From a checkpoint of a small transformer trained on Wikipedia: vocabulary 7941.
Each number is 128 + 24 x the weight over the matrix's rms, rounded and kept within 0 to 255. Layers, rows and columns count from 0.

# layer 4 MLP gate, 256x96, rms 0.414, rows 207-228, columns 0-47
[[129 139 106  88 170 140 127 166 129  83 118 152  97  93  90 159 132 102 142 129 109 137 155 103 150 130 109 154  83 148 108 118 126 137 142 113 111 168 139  69 107 113  82 101 124 120 152 153]
 [ 98 167  90 132  87 164 114 112 160 127 134 140  50 114 141 125 119 105 117 133 130  84 127 166 127  94 115 136 183 119 145 139 138 146 177 158 102 157  87 134 131  85 117 160 121 156 129 135]
 [143 128 107 149 143  93 107 155 129 122 124 133 145 142 106 140 118 138  94  99 104 125  96 147 127 124 136 144 138 143 143 148 109 129 119 137 136 132 131 130 110 159 121 115 139 133 132 125]
 [132 154 112 122  73 109 101 171 125  95 118  66 122 131 189 113 104 120  87 118 144  85 110 158 111 145 152 128  89 182  92 137 136 119 138 104 148 138 171  93 172 152 132 112 155 104 146 137]
 [129 160 109 122  95  95 108 134 163 150  93 182 114 109 100 127 128  93 105 114 148 145 147 136 129 128 119 144 140 126  97 121 118 141 167 127  88 124 135 114 115 119 144 144 118 108 151 113]
 [141 142  74 133 115 126 108 145 132 141 157 152  99 141 129 140 111 139 113  87 115 118 149 133 133 124  92 166  98 168 103 120 128 117 143 154 139 146  98 116 134 147  92  88  92 140 119 161]
 [118 129  85 130 135 153 153 125 107  94 124 151 113 119 136 130  99 160 154  83 112  85 142 178 125 144 167 152  86 115 111  89  97 135  83 129 108 139 112 131 121 143 142 155 101 146 117 147]
 [ 83 157  97 149 149 151  88 132 118 146  91 164 161 103 107 131 141 120 142 157 114 133 118 134 196 162 113 163 146 145 151 110 106 132 163 114 109 152 157 134 144 134 127  79 126 121 176 135]
 [128 136 106 128 127 134 129 106 119 132 151 136  95 129 152 136 109 144 112 114 147  81 132 133 124 148 169 107 117 133 148 140 112 146 139 147 137 128 145 122 159 122 121 121 131 125 114 133]
 [ 76 134  89 140 105 136 126 125 114 126  99  98 102 114 139 135  77  62 151 119 133 102 139  91 133 100 166 168 113 140 142 148  77 119 118  93 122 208 172 138 112 120 136 173 124  74 138 104]
 [ 89 134  77 117 131 121 102 134 142 159 139 152 130 132 150 133 122 154 114 113 125 135 105 144 129 123 156 104 152 122 112 130 121  84 119 123 120 137 120 140 123 151 131 158 133 154 130 112]
 [131 132 126 128 122 130 128 132 131 128 138 119 126 125 105 119 121 133 122 116 126 122 139 118 130 125 125 129 135 145 122 139 125 127 128 116 137 133 122 120 145 141 120 121 106 138 114 134]
 [130 110 133 196 110 141 157 120  96 134  84 115 105 118 111 132 131 131 115 118 132 169 124 117 104 122 146  79 132 102  98 129 114 122 128 112 127 112 144 124 183  99 128 104 118 109 128 114]
 [136 133 123 118 135 139 117 107 136 154 123 109  96 133 158 143 101 125 115  97 151 136 115 117 150 114 123 134 122 132 109 144 129  83 138 120 153 102 113 106 116 122 122 134 123 150 123 134]
 [101 138 131 153 119 139 131 137 144 130 117 115 102 160 160 101 118 118  88  64 149 110  92 101 169 124 149 160 149 159 130 131  92 139 108  78 121 127 138  83 140 146 119 136 115 108 134 133]
 [117 169 107  96 107 117 150 134 136 125 143 116 145 154 125  98 145 111  78  79 113 166 139 121  79 147 138 200 154 151 112 109 112 155 120  75 117 123 135  80 118 144 127 144 124 123 121 166]
 [124 141 133 108 116 103 119 176 160 130 117 123  97 128 157  99 124 119 129  92 115 174 116 155 114 119 112 128  91 100 125 130 141 134 126 153 136 116 106 150  88 115 116 133 116 126 111 112]
 [ 91 124  88 145 142 108 115 163 143 138 136 120 162 122 100 175 139 147 166 140 151 111 102 165 117  96 150 129 110 129 105 126 111 129 115 133 126 151 121 131 173 137 112  95 130 129 163 138]
 [154 131 113 112 148 100 124 127 129 146 118 137 138 111  95 120 105 144 146 127 109 104 149 146 140 144 128 171 126 144 115 174 104 149 144 116 106 121 125 161 112 158 131 122 147 136 126 122]
 [120 163 106 148 120 122 131 159 111 146 155 159 141 169 131  92 113 149 112 106 140 109 147 146 130 144 126  90 117 153 135  99 107 128 110 122 103 104 149  70 141 135 160 112 109 152 111 146]
 [124 169  79 164 132  95  78 151 128 168 124 161 118 109 142 155 133  79  81 108 127 133 115 145 128 112 136 124 108 119 170 110  80  96 183 111  81 103  86 122 164 127  71 102 168 122 106 127]
 [136 127  61 133 183 163 117 152  89 134 140 130 119 144 122 117  80 158 124  80 161 136 126 150 123 115 177  92 117 142 129 122  98 123 112 112 160 134 152 139 113 149 124 105 121 103 224 123]]
# layer 4 MLP up, 256x96, rms 0.464, rows 207-227, columns 0-47
[[117 145 154  98 120 113 123 100 124 148 141 137 117 150  73 122 110 148 155 133 129 174  86 163 116 121 111 121 107 136 139 148 134 109  82 183  90 107 119 191 101 139 140  92 127 132 142 142]
 [149 132 121 157  85 154 142 124 124 145 160 105  64 115 126 178 136 131  87 104 109  96 135 135  96 145 143 132 102 145 167 123 122 182 134  67 120 100 109 115 115 134 151 124 110 119 180 152]
 [117 130 156 139  86 119 140 111 116  96 121 119 132 127 164 136 121 143 120 185 106 143 129 139 117 147 149 111 155 134 150 150 162 143 144 158 121 106 109 118 106 157 120  99 117  92  93 157]
 [ 94 140 105 140 124 151 104 131 133  97 132 133 152 164  95 126 115 127 147 150  92 132 130  88 142 104  83 140 148  99 185 147 109 125 144 133 132  89 112 147 132 111 141 142 130 132 135 123]
 [133 123 180 119 174 161 168 153 113 143 140 124 144 149 103 128 136 127 133 114 124  88 148 102 109 112 135 115 132 110 120 125 117  87 120 167 174 105 129 124 111 132  93 128 134 113  95  95]
 [135 157 125 167 110 163 162 136 156 164 115 140 121 125 149 121 146 103 128 126 130 112 102 132 128 166 133 173 157 147 144 142 107 137 161 105 117  88 139 117 177 146 134 163 170 146 139 141]
 [104 172 150 104 148 143 140 129 180  66  97 120 124 128 185 127 123  98 154 170 112 116 176 149 106 153  98 163 111 105 178 151 148 142 122 136 122  96  96 142 136 127 157 173 124 136 139 116]
 [109  70 123 165  62 152 152 115 167 105 130  92 103 185 151 150 142 152 103 144 103 113 138 123 138  86  85 105 149 114 173 152 131 125 149 159 102 153 133 134 100 164 172 168 126 163 176 158]
 [113 101 130 109 129 112 180 139 124 175 138 136 112 113 141 120 129 131 127 155  65 127 104 160 138 127 132 136 154 121 141 128 125 143 113 131 117  98 145 165 148 148 159 112 126 108 100 127]
 [123  85 122 128 151 132 141 113 135 144 143 195 146 142 146  98 102 116 148 139 109 146  94 133 107 107 143 139 138 113 137 153 137  67 118 120 131 100 144 100 161 173 130 123 145 154 138 117]
 [135 181 124 138 142 144 165 129 101 149 122 166 165 114  97 169 147  98 150 146 139 117 103 107 134 134 175 158 119 165 122 141  92 140 108 115 108 142 109 126 131 105 129 115 145 124 158 172]
 [114 105 145 128 118 123 160 119 117 178 123 139 138 112 137 147 130 173 108 159  24 122 117 193 128 149 132 141 147 115  78 122 161 124 146 144 149  64 124  99 164 148 149 157 142  99  92  76]
 [124 132 105 124 161  95 140 125 155 152 166 124 146 111 127 187 129 128 132 144  99 128 101 137 116 179  93 139 133 170 145 181 146 145 115 109 137 126 152 144 128 150 139 120 153 177  85 134]
 [126  95 130 149 108 107 173  95  87 160 149 126 112 120  79 105 152 112 111 114 109  97 126 158 135 114  87  89  99 113  77 138 122 163 115 110 111 181 102 162 142 115  91 129 143 119 121 168]
 [181 142 144 131 128 121 114 132 129 160 146 141 119 130  61 118 101 141 112 159 110 106 158 102 148 124 131 123 156 115 149 141 119 121 156 133 147 174 178 132 121 112 139 105 117 155 142 157]
 [148 156 146 115 109 126 107 109 105 144 160 189 127 103 100 113 108 150 170 129 153 150 133  92 138 104 136 137  81 141 159 155  81  80 162 139  94 143 116 150 103 137 137  86 115  95 155 164]
 [140 139 122 120 121 142 161 132 126 135 106 104 103 116 124 107 153 106 166 106 142 157  97 170 102 131 140 116 134  85 113 125 147 151  99 169 130 123  98 126 119 178 141 125 164 124 149 137]
 [153 150 131  79 165 107 171 152 152 164 151 132 143  86 121  74 144 121 123 122  91 133  90 106  96 118 136 137 137 123 165 159 174 153 121 154 123 153 131  77 145 153 169 151 146  60 122 135]
 [159 152 110 151 124 170 116 171 147 125  96 110 104 142 102 102  78 143 101 123 123 149 137 144 131 162 151 130 102 154 138 119 114 140 124 178 132 129 143 108 113 116 128  89 117 149 123 141]
 [147 129 142 122 118 116  97 134 125 123 148 108 110 125 131 150 101 117 160 145 146 147 133 132 123 126 118 114 112 121 146 167 142 152 117 139  85 104 109 146 129 124 129 129 138  94 112  90]
 [ 96 152 143 157 117 165 132 141 153 197 129 109 123 138 160 122 104 137 162 149 107 195 151 151 107 129 108 166 111 118  89 135 158 111 109 174 146 133 142  91 131 194  89 125 136 113 128 136]]
# layer 4 MLP down (transposed), 256x96, rms 0.169, rows 207-227, columns 0-47
[[140 114 139 124  98 133  99 119 123 139 128 161 107 131 123 143 121  92 151 115 148 126 134 130 142 143 138 109 138 137 129 138  96 113 147 131 110 128 131 124 128 109 121 120 165 171 125 135]
 [126  89 103 115 104  59 163 136 184 164  70 131 111 171 118 121 109 133 161 131 161  85 128 159 123 128 136  93 136 120 140  57 123 108 146 149 125 130 128 163 112 106 109 162 138 135  68 100]
 [132 115 173 109 116 110 112 126 124 161 137 147 147 129 110 117 137 117 108 134 159 160 134 106 122 143 101 107 171  97 123 140 128 132 124 110 133 146 150 131 147  92 146 166 133 150 119 116]
 [123 150  99 143 158 157 130 141 155 163 127 145 106 111 109 146 138  86 145 114 137 161  83 100 147 116 146 133 119 107  89 101 142 124 144 105 121 121 138 130 138 131 126 107 121 131  88 151]
 [119 125 110 108  93 139  94 121 112 119  82 126 127 134 134 124  67 157 116 131 103 165 113 159 131 143 116 117 116 153 168 149 122 125 119 136 124 179  95 120 179 131 131 135 137 149 129 174]
 [143 126 125 125 129 109 102 110 151 123 152 143 163 122 156 155 113 123 138 159 127 126 131 136 136 120 115 116 118 111  97 149 132 135 130 103 168 153 166 149 141 118 127 127 151 136 134 113]
 [155  95 127 109  58 121 152 127 104 182 143 132 136 138 135 134 141 111  95 175 144 138  98 122 126 150 196 109 145 124 129 131  72 117 121  95 146 131 125  94 148 145 135 125 103 130 135 102]
 [117 144 121 130 140  91  90 169 155 118  84 124 135 124 128  98  73 161 138 120 121 164  65 114 145 118 149 119 138 118  98  97 135 186 107 151 142 150 103 159 119  83 142 161  90 130  70 131]
 [158 100 179 125  97 149 143 107 136 115 159 124 136 160 126 136 143 144 105 127 108 100 111  98 112 161 110  60 161 147 168 124 134 132 111 138 154 147 118 123 120 102  84 151 118 122 150 126]
 [106 151 162 141 145 118 105  95 131  91 170 158 121 118 117 167 139 155  81 163 148 151 107 135  98 127 143 111  74 124  66 113 103 145 121 157 156 105  94 136 128 106 122 109 150 128 124 126]
 [107 135  90 185 120 128 114  96 144 160 107 144  93 140 154  86 143 115 127  61 129 175 124 110 143 135 153 124 127 128 106 112 134 123  90 138 141 145 135 102 122 128 124 123 122 177 120 129]
 [181  99 176 110 121 127 152  97 108 140 148 136 148 165 148 114 155 111 119 129 121 137 126 114 104 148  87 115 192 126 154 131 141 143 106 136  91 152  94 133 108 117  87 130  86 127 115 141]
 [147 151 157 125 121 138 115 174 127 114 130 133 137 142 124 114 129 129 125 141 148 134 131 141 136 115 133  88 118  79  89  49 122 123  95 148 123 157 102 126 128  93 114 147 145  83 131 140]
 [120 136 205 123 145 121  98 136 140 100 125 138 127 123 172 137 106 164 142 178 193 153 100 139 117 129 153 140 118 136 190  98 127 121 128 139 106  64 124 113 115 133 137 125 124 150 132  80]
 [ 71 143 125 163 147 123 139 158 150 102 102 127 109 160 133 139 108 125 115 106 153 156 154 121 128 125 126 133 140 129 100 113 117 108 120 140 145  78 141  87 117 183 158 135 136 128 124 121]
 [121  89 113 173 120 105 124 149 161 119 129 160  94 105 114 193 115 117 180 148 164 114 120 152 138  96 139 122 138 119 130 140 106 103 106 148 108 110 121 154 124  68 100 126 143 106 137 141]
 [122 128 122 116 113 141 156 122 142 135 130 119  77 138 150 124 116 111 139 139 150 117 104 145 135 149 151 127 126 124 112 139  97 197 139 128 164 122 111 152 159 154 137 165  95 135  98 128]
 [110 162 160 120 129 144  98 122 115 100 121 122 144 108 131 123 120 134  89 165 113 108 147 138 119 135 111 148  96 137 125 147 127 140  80  87 151 103 127 106 108 120 126 147  96 140 173 123]
 [ 93 145 127 141 142 100  98 137  93 150 150 105 127 122 124 136 151 107 138 142 147 122 134 105 100 129 129 126 139 139 130 146 128 105 128  65 151 143 129 111 126 101 164 132 130 120 169 103]
 [140 124  88 114  85 129 128 129 135 120 142 141 161 161 129 154 139 135  93  89 141 125 160 135 142 111  96  62 188 124 106  89 103 113 151 128  99 138 144 157 144 120 149 143 144 145 160 143]
 [153 125 150 124 123 177 192 110 110 123 102 102 140 147 141  98 203 140 117 155 162 101 105  87 117 128 113  86 136 148 137 127 128 128 109 173 128 114 112 132 124 171 148 141  99 143 172 117]]